python train.py --n_layer=12 --n_head=8 --n_kv_head=8 --norm="rmsnorm" --positions="rope" --rope_base=318000.0 --parallel_block=false --init_std_o=0.0 --schedule="wsd"
Each number is 200 + 40 x the weight over its row's rms, rounded and kept within 0 to 999. Layers, rows and columns count from 0. The size before them is the row's rms in percent of the matrix's.

# q: layer 7 attention query, 512x512, rms 0.156, rows 450-476, columns 0-127
# k: layer 7 attention key, 512x512, rms 0.155, rows 450-476, columns 0-127
q450,089,159,206,216,212,163,206,147,243,192,182,235,201,183,175,236,121,153,169,238,157,180,185,126,221,171,202,208,186,225,185,184,291,221,188,240,231,227,167,191,191,231,146,183,247,200,265,191,219,241,256,164,150,122,189,213,318,190,203,181,233,207,165,248,263,237,173,235,247,215,152,191,181,189,143,234,164,199,210,188,159,269,81,145,178,279,169,142,216,123,207,129,190,212,241,199,234,219,244,167,198,149,242,222,234,230,185,238,224,120,145,175,261,193,215,212,240,189,163,272,221,354,156,215,165,252,183,285,218
k450,079,192,199,270,247,171,228,233,174,255,223,202,168,199,160,206,170,193,221,188,239,223,208,276,169,204,212,206,176,169,100,175,220,200,224,289,103,183,161,221,253,202,192,215,220,207,158,197,198,298,212,312,222,193,263,194,207,112,153,201,180,156,229,239,222,225,251,252,215,229,272,165,248,175,112,208,203,198,246,171,214,140,241,173,211,335,243,170,179,220,219,260,244,191,194,198,210,209,192,193,215,175,170,221,213,209,185,241,152,197,238,243,235,208,121,198,214,302,211,223,202,126,254,176,176,218,183,214,261
q451,093,186,207,206,163,193,191,215,290,200,231,179,209,243,269,197,230,204,229,161,170,168,236,195,217,188,191,215,247,289,185,180,190,179,230,209,203,236,202,127,141,174,260,287,199,296,149,227,193,173,215,225,192,198,132,271,170,203,201,236,242,236,221,157,120,260,204,227,172,259,143,236,183,210,180,175,225,204,263,203,269,198,184,205,177,174,144,201,187,276,147,213,261,289,93,140,166,234,220,196,198,235,188,189,90,229,186,122,276,201,102,190,129,254,213,216,222,290,182,202,213,187,222,185,131,236,153,196,184
k451,083,205,193,180,223,153,239,189,221,196,229,166,172,242,120,182,206,176,173,236,167,235,139,219,209,221,181,221,190,189,154,221,235,217,236,309,213,216,203,303,247,185,180,197,173,150,219,231,194,181,263,201,178,258,183,266,246,170,232,155,199,219,227,204,236,224,173,251,203,161,159,173,228,202,156,179,174,150,145,208,230,261,210,257,257,231,197,229,240,199,103,175,229,166,226,291,217,182,234,142,210,191,209,145,273,235,228,163,235,196,212,275,240,173,170,248,229,241,237,215,225,230,189,176,210,202,235,181,262
q452,091,173,177,201,234,184,179,202,212,208,192,201,213,229,202,200,159,223,165,203,172,258,265,191,188,225,213,213,198,254,231,201,205,181,169,160,194,255,144,200,149,195,199,173,223,177,216,207,164,174,220,147,268,135,235,207,257,259,233,189,146,138,100,263,182,185,213,181,230,149,239,198,236,212,248,248,137,208,228,185,155,129,261,263,219,233,207,144,197,237,226,201,205,152,186,248,196,153,237,190,199,80,196,219,291,273,151,239,166,163,187,266,239,214,221,197,214,243,164,180,206,300,181,190,191,127,184,154,233
k452,086,145,202,264,181,125,206,188,199,162,143,202,191,213,260,229,193,157,112,170,193,189,168,218,155,230,277,155,180,186,166,195,247,132,138,157,251,206,200,142,158,216,227,168,160,293,219,183,187,250,231,161,213,165,257,170,196,156,197,201,191,247,221,200,161,216,200,274,190,179,256,243,266,231,207,245,212,266,219,175,170,190,199,176,191,173,201,101,241,203,239,202,144,269,251,222,228,206,171,207,130,193,217,179,203,275,214,194,224,181,176,124,229,178,278,203,152,164,232,198,207,238,221,174,271,128,220,240,122
q453,098,234,185,150,146,172,129,225,237,247,252,262,178,105,180,253,171,180,114,269,152,171,197,161,250,218,277,218,189,144,199,184,198,190,207,245,232,128,252,183,161,210,150,146,204,201,201,207,183,234,188,200,180,137,274,193,239,163,196,227,266,146,149,224,246,151,185,162,234,148,193,136,251,197,233,277,157,149,227,244,166,265,257,199,242,148,170,211,200,222,178,155,196,239,255,225,222,176,255,191,188,121,174,255,161,206,203,227,214,232,196,189,180,180,192,212,198,152,318,158,255,252,214,183,245,169,254,298,263
k453,097,196,224,273,146,223,160,178,294,212,206,228,181,240,189,145,182,236,164,97,215,152,244,179,192,215,198,231,243,114,192,193,182,201,165,212,178,189,257,269,228,290,125,140,87,204,216,214,123,316,172,178,269,180,197,176,187,196,132,221,261,201,245,217,205,186,217,170,217,242,206,207,228,199,242,196,168,250,227,256,241,223,212,158,191,239,289,172,177,140,239,271,203,200,231,203,197,276,213,190,242,205,186,207,191,173,168,125,220,168,208,188,253,168,214,183,153,193,157,192,191,162,150,247,239,226,105,231,146
q454,107,147,184,215,163,177,123,229,170,255,139,209,191,194,219,165,136,264,261,166,172,167,202,190,215,194,172,258,243,223,230,161,122,296,193,197,224,199,167,160,187,222,226,207,208,236,200,205,215,183,256,193,224,188,190,87,192,236,194,188,219,229,152,207,251,209,186,264,262,203,157,282,195,217,180,242,231,172,86,236,229,220,226,179,205,145,201,217,205,209,184,193,226,206,177,162,194,213,145,230,197,236,229,285,200,144,204,208,247,184,235,169,135,258,137,144,173,252,217,165,274,163,296,94,192,211,184,249,238
k454,092,186,217,114,206,180,197,126,109,221,224,228,180,139,212,256,237,191,158,219,216,187,234,164,259,246,237,209,140,177,218,294,211,259,198,187,136,194,271,240,190,175,178,212,211,251,220,258,165,134,203,167,219,268,168,208,220,104,188,189,270,231,199,212,164,261,164,169,201,210,186,162,161,70,208,165,193,197,115,142,161,249,294,197,202,189,194,178,270,190,208,287,249,213,182,99,194,190,257,223,238,243,211,250,186,228,271,249,219,199,235,141,214,173,179,244,172,183,173,218,271,226,244,181,204,190,200,184,163
q455,109,162,189,213,171,155,195,241,195,151,217,218,286,182,231,201,226,244,230,80,120,165,201,152,203,90,244,147,90,184,205,158,196,194,182,196,174,185,171,199,158,138,143,210,213,195,237,240,282,205,238,149,243,287,251,155,268,228,225,190,263,195,160,185,217,205,160,180,149,108,208,215,99,227,259,285,160,177,243,156,183,181,259,192,257,200,198,234,217,206,187,132,186,239,170,197,138,218,159,207,199,105,138,217,230,146,174,220,193,166,173,231,180,158,187,204,182,214,165,188,208,210,253,216,150,161,140,225,225
k455,097,210,146,220,185,200,231,152,183,222,232,138,190,258,153,187,161,157,245,144,187,259,246,226,214,282,229,203,196,146,195,214,224,257,202,182,255,202,154,246,215,213,150,228,243,155,208,159,202,170,252,233,182,247,168,140,161,97,191,194,206,175,144,198,204,124,227,148,190,201,196,135,153,152,263,248,175,257,224,149,225,178,190,181,243,157,206,165,193,220,203,134,96,225,178,119,211,236,253,264,201,174,233,200,229,214,253,182,190,187,182,166,190,222,234,197,182,201,176,260,167,184,295,219,288,189,232,131,272
q456,108,174,184,121,158,158,218,240,134,156,236,202,208,248,243,245,132,230,270,194,218,189,241,205,160,123,255,259,233,195,169,148,158,167,161,225,275,223,231,228,164,206,217,185,206,100,172,229,187,127,197,151,285,202,285,229,232,158,221,188,201,212,212,173,198,220,169,193,233,196,202,213,220,226,186,201,112,201,175,155,136,230,269,134,225,160,199,175,146,225,268,225,208,184,166,223,208,188,179,181,222,186,222,244,143,247,194,242,146,227,243,171,175,196,276,169,214,246,138,246,281,223,181,136,202,165,222,222,202
k456,102,190,188,175,174,188,158,187,283,201,187,179,189,198,234,167,233,206,129,214,182,166,245,189,213,234,207,170,207,241,199,171,231,203,178,236,180,247,160,190,251,243,178,193,241,196,238,139,272,265,237,267,212,187,191,76,150,266,149,171,245,254,187,190,178,193,220,219,175,223,193,208,234,134,227,208,248,133,214,120,244,136,133,244,187,268,184,145,188,199,235,226,186,214,243,176,176,217,171,232,208,252,193,171,260,193,155,250,222,204,180,168,205,228,160,217,279,159,233,221,143,152,228,277,232,245,205,233,138
q457,099,207,186,260,145,149,219,142,225,188,232,213,165,181,183,226,234,186,235,134,198,169,216,232,286,239,174,231,169,173,164,184,222,173,176,225,206,172,179,195,198,156,214,182,190,177,188,210,134,208,211,142,213,233,175,180,224,162,179,215,254,218,223,214,176,219,209,186,178,254,232,124,182,100,229,109,179,243,170,129,154,199,275,206,144,194,156,176,148,212,179,259,222,157,248,142,220,224,162,192,163,110,176,186,273,202,200,170,262,237,196,124,270,224,210,173,276,139,241,222,201,242,151,206,204,245,134,207,154
k457,110,175,161,149,237,242,223,108,220,181,320,159,123,128,246,186,153,198,197,169,263,221,170,195,127,197,171,252,264,238,243,208,199,182,226,222,238,218,206,168,147,209,212,211,208,224,226,197,194,192,204,245,229,218,272,224,171,199,179,183,186,246,198,214,173,162,173,207,267,171,189,224,186,195,203,221,161,126,255,146,253,191,180,239,119,215,179,130,202,215,212,262,198,246,170,228,191,123,202,298,176,178,147,205,235,170,216,248,208,198,183,269,220,221,259,184,225,268,189,185,259,200,174,189,259,139,191,171,181
q458,103,219,233,268,164,140,270,307,197,192,179,183,179,192,156,202,147,202,177,160,179,214,230,191,148,123,178,117,232,233,182,199,197,173,263,152,225,169,206,161,171,225,166,210,221,164,192,230,180,176,210,179,204,151,247,229,193,221,220,224,169,93,141,191,189,159,237,210,162,214,243,187,175,191,249,227,173,155,210,198,207,229,243,142,237,242,231,187,209,151,225,226,316,131,206,217,168,173,212,157,235,208,240,253,225,239,225,173,200,207,211,197,167,198,217,296,227,296,172,194,164,229,197,259,252,136,226,193,248
k458,099,206,217,233,227,217,237,208,181,184,184,182,155,199,165,146,161,168,200,209,196,137,115,157,288,172,232,195,147,208,167,214,239,192,256,284,191,213,202,220,153,202,188,256,204,184,155,232,196,255,182,278,189,231,216,172,210,277,235,204,230,197,197,105,156,190,188,226,242,184,200,193,197,197,218,185,211,221,148,166,181,202,229,185,139,217,232,196,206,211,203,226,190,248,246,198,157,182,107,167,154,141,160,273,259,174,137,234,156,174,254,258,196,242,169,219,200,255,244,115,198,183,224,216,229,217,235,227,209
q459,105,236,211,120,254,162,98,266,241,168,236,98,247,191,204,261,169,174,212,237,232,189,261,210,222,187,193,165,236,233,183,189,217,220,156,187,189,204,214,129,228,194,217,221,171,183,230,251,144,147,276,180,172,313,222,172,229,193,229,203,108,219,289,201,239,162,230,176,179,224,195,254,244,169,157,171,203,108,142,196,227,237,172,199,154,204,245,206,197,257,288,262,247,131,235,280,275,197,188,157,253,173,205,128,204,176,187,245,177,274,151,212,229,214,180,202,197,187,207,189,211,117,235,189,175,163,252,170,139
k459,099,217,223,210,196,208,137,207,238,268,205,218,187,204,232,198,201,173,122,186,165,235,179,177,203,158,163,119,164,196,241,153,224,237,202,178,143,197,140,190,138,209,234,181,194,267,237,164,143,235,129,184,225,216,172,219,143,303,192,249,202,176,166,201,222,170,244,88,250,242,115,166,223,178,148,135,210,214,139,220,187,141,177,241,328,115,217,211,213,219,137,153,143,227,235,195,247,185,167,203,176,253,205,203,184,224,223,182,220,208,151,256,248,229,224,144,200,248,177,229,97,245,179,136,261,174,148,143,162
q460,107,161,147,246,280,266,212,161,205,201,192,215,220,226,217,241,204,230,166,297,206,176,234,147,184,144,166,255,213,179,126,205,199,175,200,193,258,264,208,213,139,237,200,128,150,162,202,204,244,184,226,217,234,232,193,186,233,220,249,232,246,218,157,222,182,194,221,202,198,217,264,131,191,174,195,196,150,195,226,182,240,183,222,160,260,230,225,146,239,186,209,223,267,178,242,186,218,174,227,168,205,216,187,190,359,187,222,158,228,148,189,238,215,240,318,182,190,196,138,172,239,186,215,113,233,173,161,218,225
k460,099,204,181,181,175,182,234,169,136,169,252,136,102,153,157,219,167,268,190,122,157,203,187,237,136,177,152,166,190,199,193,184,191,233,171,248,259,254,171,205,212,185,223,217,176,202,193,179,183,191,179,179,274,146,211,252,218,222,214,217,214,132,165,194,285,220,290,215,197,160,186,189,253,200,212,195,176,144,221,220,219,149,222,179,239,247,175,188,193,246,153,228,210,219,183,202,207,269,177,215,178,155,198,225,142,193,225,170,201,183,223,236,256,174,213,196,174,254,236,105,221,213,181,137,238,233,209,114,224
q461,101,222,276,217,218,279,185,156,168,246,218,211,231,225,178,177,217,206,139,201,171,265,197,204,194,141,117,169,211,171,200,175,171,211,106,205,204,143,190,184,184,224,168,190,217,202,166,190,205,316,222,174,239,190,242,173,185,187,199,171,109,188,219,129,239,189,247,236,202,223,215,256,226,196,224,240,176,177,184,213,214,149,174,233,161,190,147,169,211,246,220,294,214,130,188,205,238,173,181,262,193,114,148,137,211,187,233,170,222,146,155,245,248,283,260,179,266,131,154,212,254,236,208,229,191,231,232,160,225
k461,099,218,219,217,199,173,256,294,211,161,199,223,120,221,181,207,217,281,193,258,257,233,141,260,154,161,212,204,156,211,207,207,149,226,269,141,205,249,153,205,178,232,197,167,192,231,156,253,184,150,273,141,114,222,252,220,195,220,217,226,162,250,191,183,259,187,209,278,253,165,269,167,220,214,219,220,188,188,183,134,263,191,213,242,207,325,240,228,185,211,193,239,193,236,204,167,225,220,193,164,222,127,230,259,252,242,211,265,124,300,192,225,176,229,196,249,187,142,176,189,263,227,228,212,172,230,193,243,209
q462,102,183,223,183,157,217,180,237,194,257,173,214,160,125,151,174,167,192,241,255,255,169,131,221,143,236,189,178,192,170,186,154,182,258,166,178,270,117,180,153,227,199,248,179,153,230,340,233,184,192,194,157,197,213,238,212,275,221,208,218,156,201,147,249,210,242,247,219,220,133,231,243,284,299,189,258,183,224,136,220,169,209,266,201,153,205,193,178,172,181,185,235,203,230,182,184,147,192,174,183,222,238,247,229,215,176,221,129,188,195,191,222,237,243,197,277,190,177,149,161,196,193,164,228,280,262,174,239,100
k462,099,215,194,259,295,203,197,133,189,232,198,234,263,132,175,103,181,204,187,195,196,184,129,195,209,195,282,201,237,159,214,239,222,153,127,133,142,259,145,180,129,211,172,161,142,158,170,179,221,267,245,251,222,227,217,143,200,165,209,205,238,228,192,223,191,231,186,159,177,218,207,189,202,168,191,281,265,139,290,169,258,171,132,222,180,159,289,201,152,233,114,199,230,103,201,196,283,149,193,256,225,136,233,173,177,259,148,143,233,135,176,236,184,206,233,209,216,231,155,230,289,143,154,245,161,179,267,165,247
q463,106,238,150,224,242,267,231,228,177,202,184,171,223,189,272,164,165,247,158,287,178,156,168,208,214,225,255,205,209,131,247,158,194,147,211,240,246,247,216,212,260,226,181,212,213,206,216,216,271,242,171,137,211,196,180,155,226,170,247,231,234,276,160,294,264,186,249,221,199,172,208,176,218,259,137,208,192,198,254,209,211,235,197,220,258,218,154,223,131,146,174,169,216,216,203,255,254,243,314,246,216,250,190,205,192,192,124,193,182,203,147,193,207,175,177,177,141,193,271,199,278,215,237,249,171,201,198,222,185
k463,097,241,196,161,214,208,226,288,238,206,241,123,191,222,153,169,218,222,148,192,207,257,211,156,256,224,173,206,142,244,144,146,215,284,243,197,201,188,132,265,206,197,167,224,197,243,203,134,200,178,166,192,150,221,175,197,185,125,208,237,228,159,183,135,161,102,227,166,185,190,201,107,210,185,190,197,230,194,231,207,212,223,190,171,120,212,240,174,148,232,181,172,230,212,212,230,195,127,122,192,181,220,168,187,172,214,206,224,173,274,273,238,122,219,134,204,185,175,140,157,250,219,218,190,188,263,229,196,236
q464,104,191,232,147,195,168,203,121,223,232,181,176,291,184,180,266,210,189,230,140,181,151,244,203,209,206,235,227,220,202,223,178,137,175,144,180,176,247,208,155,215,280,171,209,157,196,150,285,204,193,211,203,197,229,264,235,220,136,210,248,244,233,252,193,211,213,239,178,207,212,194,214,182,100,197,168,109,189,199,231,151,182,218,175,201,239,173,153,128,243,243,205,222,209,280,253,188,202,214,238,210,157,160,206,164,160,129,152,325,151,208,187,321,221,229,126,236,253,200,212,259,224,165,202,143,184,232,222,244
k464,100,250,213,230,223,205,144,174,233,213,180,227,177,253,178,161,257,247,245,212,178,208,143,192,193,229,154,136,311,194,170,243,163,207,190,267,214,199,168,201,231,183,195,199,198,225,209,250,178,261,269,161,207,154,289,258,250,211,196,200,244,240,203,241,192,251,221,195,239,211,211,190,214,167,185,248,167,225,247,163,238,179,170,257,147,196,258,244,218,230,205,224,250,142,235,179,132,252,235,250,191,217,227,200,190,171,201,136,240,250,186,200,202,162,251,210,127,95,179,211,219,157,174,257,149,229,221,245,237
q465,098,168,182,193,204,113,207,160,176,236,165,199,188,177,255,139,200,255,158,183,287,183,250,174,171,231,241,189,156,162,215,233,186,195,192,196,173,162,260,249,259,144,202,218,190,217,206,217,180,203,299,190,212,235,179,217,146,258,236,245,191,150,151,263,253,191,198,213,171,215,187,151,165,259,280,257,202,210,197,169,238,195,116,205,267,191,253,205,245,189,234,176,205,197,207,247,216,252,175,194,248,237,254,182,142,196,200,151,283,178,146,201,195,157,190,187,181,226,213,175,152,157,171,251,198,180,223,196,145
k465,092,173,213,103,147,241,210,248,245,198,198,261,153,208,203,190,204,132,131,190,67,226,192,177,197,219,242,169,255,270,186,262,224,223,244,344,220,246,193,179,242,254,188,244,166,224,181,181,229,219,154,175,212,271,268,208,149,214,195,199,239,154,202,95,133,163,227,126,183,228,171,182,233,222,196,280,114,184,197,229,185,155,245,171,251,244,204,234,179,222,263,192,146,192,169,222,218,159,202,139,265,180,232,112,196,265,177,198,216,166,185,188,148,194,184,249,158,246,156,226,216,149,192,201,177,227,187,187,148
q466,104,207,227,176,193,214,230,189,159,143,184,274,211,208,183,212,197,142,198,230,206,200,270,170,122,192,248,119,150,279,181,269,169,142,232,244,191,200,156,213,211,151,151,221,214,180,165,194,150,248,210,188,174,233,220,109,280,196,192,267,136,215,214,222,222,200,200,186,216,249,243,161,131,219,154,201,153,200,222,211,223,197,238,180,216,273,193,220,205,141,188,226,237,122,191,291,231,256,236,189,201,199,195,258,200,208,128,194,199,84,179,150,156,179,185,238,215,237,211,240,157,215,180,227,220,248,265,212,203
k466,104,211,224,188,158,208,221,88,201,233,253,123,190,233,190,209,205,148,189,204,227,247,210,245,204,250,161,227,272,215,250,201,216,198,137,181,208,147,219,215,232,199,156,203,232,205,198,178,185,120,177,104,237,146,165,250,216,202,263,248,143,180,149,113,258,250,204,212,241,257,181,163,159,186,198,213,277,263,282,249,154,156,185,276,182,184,205,183,215,138,236,236,183,204,190,257,234,215,220,223,247,190,233,182,231,174,189,184,218,203,206,257,206,232,252,162,246,201,164,224,204,232,219,291,193,182,148,160,182
q467,100,234,159,198,198,221,249,195,230,213,185,255,143,157,245,168,245,154,206,217,235,270,285,232,217,120,85,206,157,161,197,189,129,217,188,88,199,145,227,168,320,223,189,177,177,207,218,165,157,227,230,193,242,216,170,185,213,160,287,205,211,211,269,157,210,191,253,216,217,211,255,193,209,214,126,217,308,253,248,245,251,266,152,195,102,215,158,170,199,189,248,228,185,256,213,243,164,219,115,183,199,183,223,189,151,164,138,178,195,241,205,192,191,110,226,278,269,243,183,157,280,155,226,168,99,178,179,169,192
k467,098,266,231,157,212,169,157,224,212,218,210,226,214,136,128,253,219,166,206,223,199,212,206,207,149,209,235,165,187,213,201,212,180,191,172,254,164,168,205,210,162,271,130,112,243,202,211,159,105,206,211,199,293,98,243,131,219,191,225,204,222,168,209,212,148,199,216,218,236,183,235,223,155,261,167,206,223,156,169,164,245,169,211,219,192,121,241,194,207,251,162,213,266,218,216,245,179,215,174,184,193,234,190,198,251,174,252,242,284,234,237,200,178,221,243,173,234,226,144,228,255,143,245,246,154,165,180,269,214
q468,103,193,206,166,186,229,216,233,179,205,228,230,152,179,212,206,262,137,190,143,245,211,111,189,221,207,210,191,192,243,142,217,144,155,261,220,223,258,196,163,188,194,221,221,144,122,244,180,217,168,273,207,194,226,147,196,217,225,175,270,248,190,176,242,248,199,245,159,112,204,189,144,215,210,196,220,216,197,221,178,189,160,326,239,238,198,169,256,197,161,295,190,245,216,187,259,214,202,223,192,237,137,242,257,272,179,211,276,186,192,216,181,225,196,195,225,239,186,218,258,250,223,263,174,227,218,256,226,225
k468,101,254,260,213,206,220,163,151,264,165,184,186,262,130,173,119,51,204,248,166,160,189,262,193,189,195,182,164,216,178,141,161,246,249,189,255,178,166,182,186,158,165,249,232,246,185,265,227,196,218,281,206,217,176,152,244,228,231,219,232,211,115,274,156,172,238,194,174,175,291,152,300,226,59,153,274,185,246,199,229,250,189,230,209,246,202,228,218,226,188,224,174,190,177,253,195,166,221,213,227,197,242,169,211,178,157,153,168,270,206,201,180,186,180,228,188,192,266,221,238,186,203,151,204,164,193,145,175,121
q469,102,206,214,185,261,234,197,202,248,310,232,248,164,184,141,193,176,285,170,131,150,233,156,169,230,201,285,158,173,225,210,184,159,234,153,216,150,146,236,266,239,162,250,230,167,189,226,190,154,186,255,238,191,183,201,233,142,213,219,205,155,227,200,229,253,201,187,197,239,193,192,206,155,110,165,199,236,205,200,223,174,199,245,219,267,189,201,170,156,208,146,170,220,205,227,254,171,251,237,197,212,253,149,241,283,173,201,139,209,119,203,115,191,237,222,228,260,216,230,193,159,209,220,150,280,185,139,177,210
k469,102,217,195,224,177,142,195,176,187,232,170,132,115,258,139,230,206,161,163,243,160,194,195,243,245,221,238,173,192,224,156,166,172,213,155,287,178,121,180,220,208,247,218,151,165,239,244,149,205,275,198,200,236,94,177,214,185,136,257,172,207,237,181,187,211,153,197,195,213,198,179,277,182,182,211,244,234,276,206,184,246,173,150,135,272,150,166,226,192,195,207,205,143,138,138,243,161,242,195,152,93,232,261,204,279,188,170,244,116,241,217,198,185,241,192,115,189,240,208,132,238,196,155,240,203,171,234,247,260
q470,110,175,210,208,255,183,210,277,205,166,168,172,212,132,180,164,167,249,191,231,142,180,214,129,202,270,161,192,261,185,148,189,102,158,268,140,166,229,190,158,179,259,255,184,174,244,197,173,155,211,227,200,169,255,236,128,161,222,153,258,231,136,224,238,202,211,194,190,188,249,203,268,218,152,129,170,206,202,160,206,283,181,258,137,172,177,161,130,221,217,200,204,188,162,217,253,155,174,270,212,184,309,200,185,198,252,172,179,223,213,140,138,226,214,184,271,126,164,165,123,169,188,259,184,146,165,157,221,169
k470,101,119,153,203,218,178,175,207,212,254,207,163,207,271,191,197,177,222,116,194,199,248,163,265,242,168,184,216,184,196,211,198,181,193,227,196,198,135,175,187,152,147,185,211,156,228,145,161,91,151,212,142,160,179,163,225,163,148,217,189,184,169,259,227,225,177,256,240,148,189,193,260,198,218,228,164,197,191,124,227,160,191,186,272,279,198,261,260,164,181,173,234,165,132,165,203,160,251,190,237,198,130,244,144,225,175,127,231,142,214,246,265,192,83,221,205,263,200,251,192,204,160,257,153,187,162,210,196,187
q471,109,205,224,181,224,179,277,188,186,189,220,173,272,198,156,237,200,236,208,202,257,192,115,229,190,193,160,145,199,215,285,195,179,196,208,248,296,223,191,151,236,186,242,142,222,175,250,219,199,263,214,178,173,209,163,143,207,252,244,211,229,238,251,160,250,255,289,148,194,169,241,248,133,160,225,201,217,197,233,183,199,197,276,159,192,192,205,172,247,169,267,241,157,242,236,242,191,217,198,160,174,179,288,121,165,149,282,269,144,240,156,161,139,173,125,167,261,205,183,190,273,159,210,206,242,196,203,213,171
k471,101,196,208,249,229,204,182,183,166,210,168,257,218,234,218,207,225,175,214,172,205,207,161,140,190,221,134,147,242,167,216,200,165,262,234,196,181,160,157,218,193,180,191,215,124,179,215,211,104,223,191,227,159,226,138,174,189,240,247,204,166,157,189,169,180,203,212,247,195,177,209,226,94,205,219,201,191,214,236,246,203,148,169,225,167,233,196,157,226,244,158,187,244,175,222,151,175,237,127,177,128,183,287,196,194,273,228,151,219,250,173,165,230,130,240,183,152,163,221,223,211,97,180,232,196,156,179,180,301
q472,107,186,136,213,161,117,172,126,166,165,221,242,243,159,163,234,179,258,190,153,235,216,287,154,280,173,223,205,93,185,194,191,200,201,178,209,208,205,173,243,222,155,238,271,218,275,186,277,209,298,178,129,222,228,199,214,179,196,202,269,280,162,219,207,209,278,228,201,187,142,252,123,283,227,185,234,197,109,154,175,206,182,127,200,156,223,292,190,174,144,310,195,218,160,154,212,267,196,190,204,211,243,152,211,179,173,146,245,200,225,258,178,157,176,136,213,171,175,175,221,251,142,196,149,171,151,198,239,271
k472,099,218,136,195,208,126,189,166,227,193,211,218,237,180,173,216,161,223,166,242,183,299,198,204,222,218,214,210,224,182,200,222,282,264,205,208,148,233,195,236,157,202,230,167,229,218,188,163,245,206,140,184,258,280,140,201,181,227,215,195,151,208,201,142,166,224,280,190,122,218,246,177,127,186,248,196,181,244,215,250,215,206,229,231,175,219,188,301,185,273,247,294,258,304,211,179,215,159,169,150,229,146,241,255,148,241,212,163,178,220,157,241,251,185,157,243,194,229,142,155,139,209,239,233,246,265,214,166,102
q473,099,198,156,207,183,232,201,205,202,224,207,205,204,159,113,213,224,142,187,193,150,171,232,233,244,107,312,173,201,171,254,293,185,142,201,252,251,216,187,172,188,157,216,123,247,197,211,196,217,196,258,190,218,288,274,182,179,193,168,186,221,198,245,182,238,223,199,199,158,184,216,212,208,202,200,219,182,199,204,286,196,301,162,252,190,236,249,203,177,226,130,143,156,176,283,209,209,249,184,144,231,179,178,297,237,271,196,264,226,191,250,231,203,214,270,170,197,163,180,206,251,95,191,236,235,168,236,177,156
k473,100,230,232,257,232,191,146,168,213,254,142,155,181,185,244,203,198,212,266,138,174,199,268,183,201,259,205,169,231,163,203,237,212,291,260,179,186,196,208,260,173,208,145,187,121,185,144,186,203,192,134,216,266,237,175,138,205,199,251,257,308,170,130,202,161,250,275,314,147,180,203,225,215,213,168,213,169,171,227,148,199,228,242,107,216,246,110,197,192,181,263,159,227,248,228,153,187,237,168,243,220,244,207,149,144,163,272,188,221,206,247,186,137,312,157,244,215,187,173,245,190,248,180,164,201,155,231,176,168
q474,101,214,168,239,209,224,217,206,207,233,176,172,182,206,130,142,278,187,210,213,200,264,142,223,184,206,245,224,202,215,159,232,269,175,167,178,192,144,229,215,170,106,214,208,118,164,157,128,104,140,238,281,158,246,170,113,203,142,217,206,245,203,237,164,215,183,176,209,166,211,149,207,181,231,247,214,195,164,133,175,254,233,195,236,250,197,184,212,202,173,226,197,221,199,157,218,238,246,191,235,201,177,195,225,160,191,200,202,125,215,183,165,183,130,135,157,102,216,120,205,192,238,261,190,200,280,188,199,245
k474,101,173,196,224,158,223,152,160,174,173,208,273,174,238,130,149,222,139,198,162,136,217,175,181,169,200,269,209,220,272,272,145,191,167,259,156,185,251,251,210,216,180,146,214,180,196,161,187,231,257,181,116,248,160,232,154,185,161,153,209,152,165,188,260,166,220,237,239,166,176,181,179,162,198,238,242,131,172,171,240,278,187,210,176,239,174,145,180,226,146,231,217,162,253,185,239,197,220,226,222,223,192,209,187,152,120,233,176,180,238,164,157,216,202,196,177,228,210,228,224,233,209,240,183,182,287,225,178,223
q475,108,98,223,271,211,239,210,229,188,146,193,278,180,163,119,243,116,164,210,164,218,196,196,106,213,153,247,216,223,168,221,170,205,191,302,169,289,150,129,128,190,207,204,179,258,187,177,194,280,188,284,134,165,251,264,211,214,164,229,178,135,182,228,145,283,215,212,184,213,178,150,256,181,185,126,178,258,155,214,166,247,275,171,255,210,227,126,230,216,285,183,238,207,271,208,208,181,238,221,207,231,224,224,269,197,155,182,151,152,192,194,165,136,230,230,203,148,222,174,168,181,137,195,244,190,179,252,232,159
k475,101,188,212,196,193,166,188,224,143,168,166,208,242,283,265,200,270,225,229,156,204,232,165,215,189,162,276,162,109,174,145,193,112,129,299,203,239,207,208,166,234,167,175,212,175,176,195,216,189,192,161,200,254,159,190,136,165,217,232,169,216,177,286,92,210,217,221,269,156,217,265,170,212,234,210,171,233,231,174,260,191,181,214,230,208,152,222,202,185,177,167,246,179,191,255,139,253,228,137,170,232,231,237,233,268,217,161,228,154,147,174,234,228,255,179,145,264,189,264,167,165,220,179,139,139,195,233,221,217
q476,103,146,157,185,156,223,187,132,215,176,275,315,150,143,169,201,190,199,243,176,172,169,227,128,226,120,244,221,188,164,215,146,212,188,239,163,272,206,135,232,236,178,237,166,202,140,223,256,247,238,230,209,120,158,187,240,220,187,237,203,188,306,175,97,210,174,204,142,143,162,248,171,195,266,171,225,230,245,230,189,237,195,215,150,182,193,263,225,245,139,151,208,258,240,236,195,170,218,173,149,275,226,139,135,207,229,170,181,149,115,201,193,204,160,190,139,211,184,202,180,218,208,179,162,174,194,165,218,308
k476,098,156,190,164,228,198,231,286,224,187,223,201,159,166,228,248,234,215,188,173,125,222,172,193,200,178,207,233,178,203,201,177,296,265,145,277,197,205,216,159,156,219,186,195,198,211,218,214,156,144,244,184,141,215,252,190,161,147,159,209,216,238,167,235,222,150,194,254,266,143,216,301,207,170,101,196,206,263,269,197,191,166,229,188,226,193,238,238,201,238,281,140,158,220,220,193,178,248,215,121,281,212,238,215,107,262,247,205,183,140,201,233,267,199,122,194,249,138,252,192,225,222,148,237,163,200,224,176,192